Each number is 500 + 50 x the weight over its row's rms, rounded and kept within 0 to 999. Layers, rows and columns count from 0. Numbers have three digits each. The size before them is the row's rms in percent of the matrix's.

# down: layer 4 MLP down (transposed), 768x192, rms 0.0507, rows 259-290, columns 0-95
# up: layer 4 MLP up, 768x192, rms 0.0883, rows 260-291, columns 0-95
down259 092:543572493486462493540442490535517458529410451389443623493503493415413434464534446504434448385559512500555478440564485513550558502486511497514553546554482454529469452499524532461548555497512481538536558481494504562415531585480466426443567480596485484555519554531476517469404563482520496568
up260 106:509474548500453552490587548507519477493507507464517509493495570459593532487495460476509483397541501490491478507493489561495518592593543498475539453544444524564533533468503523369518531538463496523503494463540510449459453576419483413466482495509456486500536553440450502487547474428526516600
down260 105:484503493432446477535529518422512565461412497539545520515567465547517448485509385386492481431476464494385544468605466508520479449509518524443474457512457473543475373576494426530542497476429443495599508491534594478486562417578522514494556389490490537515461569569565435540520495552492495451
up261 097:470535498502565449560531501480513477465479490458565414485491580528624542551455571577465517519512580510546604507472521479568542524508445545521447537541490428490442494566462485460572505443470520478492501586537557524495611431428517536634483489574500570473496612486572521500474533423581589486
down261 096:481526483468512526604475513571534364551486567547418522402488495536437496525553463481599560549415457578535445613442541452400547482405530406570486491516419475539451416476438429494513446574545475467577520530443499557498497416476442485468514547518536482475492478444527450624440510549537529489
up262 070:537509484479464517451521511582463549496486576499571475541536499426598506464506500544548427580431494554480575509532485537464541507489492551453512505545486502527576493503438459513557460509489523553596520603534444434461470694493615451476446526494469539428474431471429410435475530513469429485
down262 064:422491524446502527412450476547467583470490499468448514525522425534492535503362548556466529499532537419450552522441463445534532522460539504443477605534480457498456466604514484485509476503458516457529533602499533458502450557587467489489588559497484604441528485534504503516438555377443475538
up263 111:481546517473491452511462487436481454436545487511582495415413527557553500465596511491548552523491457505447383397468489439509493530435589446492598467468477539550536450529445491502475543554553550522477511453538488480435512534514460452580547555506486439522480572464484526487477485488629436504
down263 107:564575502444420556495517393491481463465482470485557541463540448405498555487533531509459530562571560433542564468485538514417521451527453555585438510548480499484445397428398487428466522508444476436530465480501504596523523471478466481532480486565502557497558494550460449478481497498534547521
up264 092:593502476509484522459481532506518470409533426485442534541507430559390463546470529523468535577526470480478439537448510540556589504531468485487560545483471535402507575459539515564456509572480474574507412477493480409477410424425438509569582552446554445499517519481496541449482491433508530529
down264 100:569424459494440454426554543512437566487523558580471453447571536495540470457508499493557523512520534551469521523452511556486448582497446511506550546434556457516431459531475528471514479498515552557524533460561517550575627553485550384560532528505484508504507503468551501534493498486522518426
up265 093:453566429505444512466564436478488399451536414573542484507454418545474484465558536601601468543423497558481486557449620535402504492535486524478505431502432547517464545412477619498503423583572507540435511484580545514511509545450601482604516520536460550534417443540488515548487572430467530475
down265 095:530470491432452467452507518484435470525532477448523587469449492529567559440651464617553549484431496509370464491505525541403423454524516489573498487543392496444479438573507500465538531444470494559421493558514519538522461437523594528519553501607522553520426524429425486473507500512507521430
up266 108:418544627490557504414468448550505516518573434462447548450482561482593488507546509494505465468456451588559525425468454367496463496470610415530536505443475439436483517455493524507499587540523543436539505447551492521496540567522579538419498499529419523486550413388581486430508556459582436428
down266 109:563455410487462520534530473489577555527480504409368474516510471445460535468534464433393560484459497499551558460494514519534442470508419540566459557532478532490453485610489464463486511523516566503484502572439466509481481434539426410574540529544562536496479575486392434464497427518418559434
up267 106:512533465524512525412416589519521459499500414536603519517527531544444548554478446534456464508520414552530480517559514484580594573467501592426446464545642501457515540525533510479502488487438549459552540484442501458557539510559420618523518531562567452387464451508492500518461513516500412468
down267 108:481527354548542543440534503491527521531477517461489527452482533551444508512566479468609443461524537385520462465503436465484437526525532513481460485578548543429594539496527420444489559517478454518490489458487452544521511542500513398494580585558498486478552491549604454448511536545547538381
up268 097:612551443547514455474488433499447444389448477496505578505536550515450535442505527345566476531536498465510441453439509517477461511505457427465553489507507474498498476623472582532489458470517545482526509561564537421450553526573550472515563507473588488440440446419627609453403505443478532504
down268 104:559465481505391462606570527579506404493491549540448490501560509509525410537495465454459475471490515467464551503652490551519573491362603452526484457538545535409448479505559620517429583552483542503597515578473413509470532530453538519493482514522507574601500466461488487526481480465444571504
up269 112:547520471517484542524447472473570531506515564544528547521489571444484489532482520568439477527428577389461466559572543549532524576445539450524491448512398490571548449588436444507454431413486537555475559565548547531552530458495603459492451518517532463461576531458503566501533473547552539367
down269 113:605528465478518460470568476462424560428497419436626495497516471530458398488541511535520617428539528459431437499486527488511444552571584597428519399445530478450442537496456471439509487471511568445569456653491607469526516547538465543552570559472499530456513542574497455444474393521497507477
up270 123:482519486477454579497530412488483478449519454462545634478466463492538461486442450551486576461549534528496465513484506451366491526494551495427597493451559425507539459556503519419529579442462540522590506453473461487523490557437425475516593463368418510581496552562506479407437453445429545548
down270 115:549489419456396487538497555511543542504458519477396472476491535455470465550467508532485447519544554481486486502518506523472360514593484456421477435522469464515501526483431602532531462496467567517490416532548498419500436468522535513461472647485505503383566443514553527489563537506603447492
up271 107:494499485540497377483561429553571509567416540537524466433496489557430504494535504488470446485573478490483487547491540561476432533430447544463464465498605421461584551407443474395368525480475488547457510477564526448527441500473352452435463606553478485461527516519565559523469484569477555527
down271 103:559434435566526517527349519547530502487480496499480491426480477545492534540589543516540521450456500515601561521557492510399477435470518466523410493443514481549503481527429552453506574483491539584485648532570546497442458425508494577606434511515610540497513550485505481505534378516451511403
up272 104:548526511549537548538473552530612520433458512547593521457573571540597509634567453562459419468500539485413553505553454400541509488513508532553540559458580529557439583524498529558551458457456462514386581526548571479593499518549526502454449377561464568436516530484464489457512465510459494463
down272 109:422521468547528485557551439614620587514513440430476514475545543520517563528576542564522446478566502509505467586501457385510508450493504466429553586430619484534372473432558498561497503398545555498453544499462549502515519636539482568572565474524510569510520493443466469458577492522484522517
up273 100:573477485476513409471458544470541540466410522529402420501534478580492471468514537425515512480519521416417491438432471459492414568490495555440571478495427497530419549572470595510531567595444461519398480519519537555584459462475504473472532585577486452471510517533588456525440493466572498389
down273 103:465469533545471578465569469444531404543528584485553528527453496502479562492480461530547491484474629576534483518510431359491582448501424520531501482468538547440536473554543420509534532501457504535507565542460443491481534569391480495477516410522346563537553449491546526518524576528493456523
up274 103:601488631365589493454492500548519456372539484522533526528517582557481519480581506570465405511477395450431544523483536428569490437511546604571505514472515545507599509427488461514484488468584470571530547552543488483480440564473458458490474575496486534522494477514438464542522476527461496441
down274 111:505525529583511459519494574507492532481534491512449430553550468465484491546442481386478405485463416476544532404555484567523488525489509521440596539588427516525445644484564495550548503442372572483482499483440427516535587490560482494403540613476569478405492492461530480470493494625494471352
up275 113:454556557513520490532545489517520515557532500474523469400449451547435450451487466446495421542510524559415538418346481476549558547503495585581458651433590500490548519483574436462547556541503548533445468512432480414494542567547546400596561539560461458520559403450448570453516452466479573517
down275 116:430441481504534488503471544544327512532467459461483459537578377460537485506527570500514508569501547479539467537512455535450525476580491548523545547426432560518395470468528479477446484464553445478553530498545407570530582540485462504444493508490472410517448495492555497522503415567580432425
up276 100:454451526496515530598448440588525466488508501455564499518497524478506524472558485499518439587475447450508428541513543389518513429483536524524491573425540518549502577494402652529488515524505485577429464536463494466507542636491521510543558551441522528480415487456534448452462569513486516537
down276 099:433569542536522424457537448578524471498473454447568487512492442562484455525519446509484565451482504601546628505515567437516538461475449528525557474461534501481507517463505512502492589489436558487456525559479455424480514559509461483453510442516485506542475522518441484415446463512527507537
up277 104:576544491542525435448442417473456488597437477450535488448427529516554468547462368514511512479590510522474640447430426417516465500530532523463514467590533562537479520470558502500563531417513555458437560472475510513566526477495533501472484482515540469481519614426494379419448546465471525522
down277 104:574526580503499562431512480585572558488458440494444526536419523454459444610492492525515472559527474576529493578507445568452606457496476550494532522400434477541545459508524519527480508617485456521595511633469500528486493467511436497473405513486487533520544390600496561541474488440547510479
up278 074:498538441495521479503398469538555491508478497520604431474501531493487518541513556449444527470511441415475402457568483424521463490526511492441503429553519503531493455494495441492506519521513497480624543589524498450531511570634527444537537482610437517589546494472395541464426497433448489442
down278 063:478462438437465514386494464515457546447573461509498569525505541522520481525498529518464479409542484456462586474496399477440533501495571447486438602508517506434439516615511400525498468456546544464582511529457571456457530661556538521449567589618511568500555503474467454489486599448457435561
up279 100:486400538454494550557568488484559504416467468571437487541552565526516571511482526455574471516476536561484499481525506447497480575491457492572523504440450550485639570401441510483527409538479544463503455458395510501469475500561458342493510607522480528515583460506515480527499497404542437474
down279 094:488545431518522444514496500447338547599472501556542447571494473566505482534533499491522534592532603500403481371446430476438494436535484515399472510495513557496509433532454488440487493488545507530563477496541509536606437492462507496592526477498507538544432560511540518403525476439511497394
up280 111:466517492437559506495544460478490496543380553612478482470433539581501411546414483534481469400472478497468455498496584415580537410536416592547452564471556484524461466531447538575484555523473585598493561468553471611473499509493397488408583535455513519558482511480582568434474525457436519481
down280 108:448493465589552498475501432532464517451468518434556432550482429389500541486463495488515489464460539473493486548455547478616432470478530520447593350558489468500589543511507458548463525540507511497441490556494452523497521514433481495518532487507545436513523527535446494602538529558575396518
up281 091:489520617460414492570511582560483496562443523568521494455483481549617537557486522459583513628461530539499544501661557507466517538505492546516478400468522501483565524468425554426365524541513490491461565478488414585532536483470496500576499476478492557444526476465586610547501494433487486440
down281 080:495426542547505449428555508507494569496519531462559540525530537497499549546464446455487402440527518457439503521481589499566528572439544512526434571545472517536512571500488409520464519486522548392570457462506453508421480548537506549465613519520440631545434406460576505505544500534482455480
up282 104:510567429510481409427447434581521487445451586531555463519470495465560462529475468484587485458560476536528467550486416513502514474507563476423516562567476338456557476574520581533517584531513509458553496548462495462488581503495554437577417511526467489453545458525530506513577468460485519457
down282 121:473481544511525601444481497478547588560467476470466548595517489462549522488455499507412557501533548580489530522479434486529532479518575478419541496501526575508553616495550506607504554484490517524519520441492630421429559500507530488496496428600478450456464462493390438545471509574468558486
up283 105:437435489542453430504492474508569542506497588469494501513542528445542508477570431557450536518497545531437462494521519516368600503542477449584510553486470490460437477417528565516534475507475396536537483460503437562564491535605631504389506481577406402565508434484479456542412500460485480420
down283 103:538481562570527460469452500483483520572520509482478474503491485556476510584419504516515503493425547612457496453516490419468530479522536503377434476471540537578419565531575588457488461506510521427547522534527527413444536584595468537455487536459572450490490429409437411488402546474440408520
up284 092:463488496566461488508370592515507504506458473485492471535532581473456588509558499461517429512481498531520475512422490450506482441576552546565491406536422523593451423447520592448379476562404436401444484463453508502513539562434513617499503431562506426422538489507557549565529506540557536458
down284 101:415481513455599481561610466478549465401539463510460487476484471505488419609513525570489526511433470416616474529594457484498511514414416505392484472412543626469479483533532463509510502479595572519583523594494540607482501520505417374573466482469498529499518549416470502488397465450458460506
up285 105:493529596440536472462441510446558521411547511463443413470426543575599456500496539474543473541514425473484442466454551538515483461412517564510530482480568455473599547459415524542469465562484525466531462488395528513509550475470574506598435578473371482571490561388496426536537475490460513501
down285 108:606479501519445504555532553439548516539494527400434512518593581529473538444517546432412529455476525486464518569562583539502588525565372513436494486478490480511438421416645438576520460501526474537484515543462548493440431513513401583441553427529506417508491550532468506452532545447487528498
up286 113:499442470453455510460522629497483435524549552528545523429521540552449508455417596569487556509514528567427475532513491567546583565584534530452418486573580434512582440418482536494522495532488484474481459444491609541473502470439569537480528549463495479554402528495558576508534458604463473521
down286 113:486596503549510549542508460546495515474462475518370489488508509549545486495454458490438511492574490529532517489468531534441414546439602471594456489482464527479489471533511427502498492563535447501510553477514513566453506517422432439550457458513485530503489480413437452557587521445556470497
up287 098:423473501489490515496497417571447461515508607502508547484546512536540480513451577473569526522447551513504509515437565548433548471559566538448493505598488457560476548444450500444556392500508432616461584439556559426592514493484445407440479487468572503388453515492487536470565461357487459560
down287 098:555521490427467523485509610547493390504514435537576434479506531482503517540566532541431393480499434534440530516480464485458442583481413498585399503450450547481462434426490489542499515445492464466484491569484559446459458522539577576472466576550472554508571548450445469466531484520460596513
up288 110:462518517477510485515496537461479516577566507503581548502487610410580545515496610429527460471448531495501533548502444416431503614447513456477495403505446486556530435471422460486457565521543564534550590426434523540464541520512449497430508523597590541439484488500507515527409478511477422472
down288 112:492534491557487539403485564526436513494503425408470556505497537554475537476508431468580537539563527468536466462356526526447406469460458526550481604484498511479462553544532482478477531556589554449482548499549499414464507514495478471559406545529506477416499562519441542539528603492502387487
up289 076:451538490557472452459509521474446581496532560512509559507445439475514450573546498526411467479469551529501519417482388398533440423585492477528560457517499476542527529449497438514500546512482462492411444591430469426472493504520390526486538553449557495455510510509486578515524534477614552548
down289 080:577493544566489515487536453469526487528454465512390456553484535491467463443421606431481505568539497516530507527561525486486470494415436604452506550523492520463424515613493524482479396475478490629562477405518501613481504586365564422499449458440482539542452429580513471470518478546535508509
up290 107:563556493450483499528534425445460410451484395543494515416473580482502478488534548446454432560593559488437517502500536487627450482397516516420541535524595437441489447503482589539586567464554480452482498512486522439522455531501566628614583558532488484490483420573521485443467489466358479447
down290 094:416415445431461464550535532485525488506405458443596502487490497450528502496596454451431587359456508427428534453510504554454391434562541512434442567560408463517521471522488480529553497468465478568544485522524515446487501504440508436497459585429483478620569570578508497560424522559583497541
up291 102:480450543471426485588510393532554515515501415553440528414501489466447373442533515508532529426562545594513441579477487556466555475454487510461461437448446572496437485415570423508532586442422469547456441479513491415500462480521515364474495575498490431401498625522459569569524490511516561516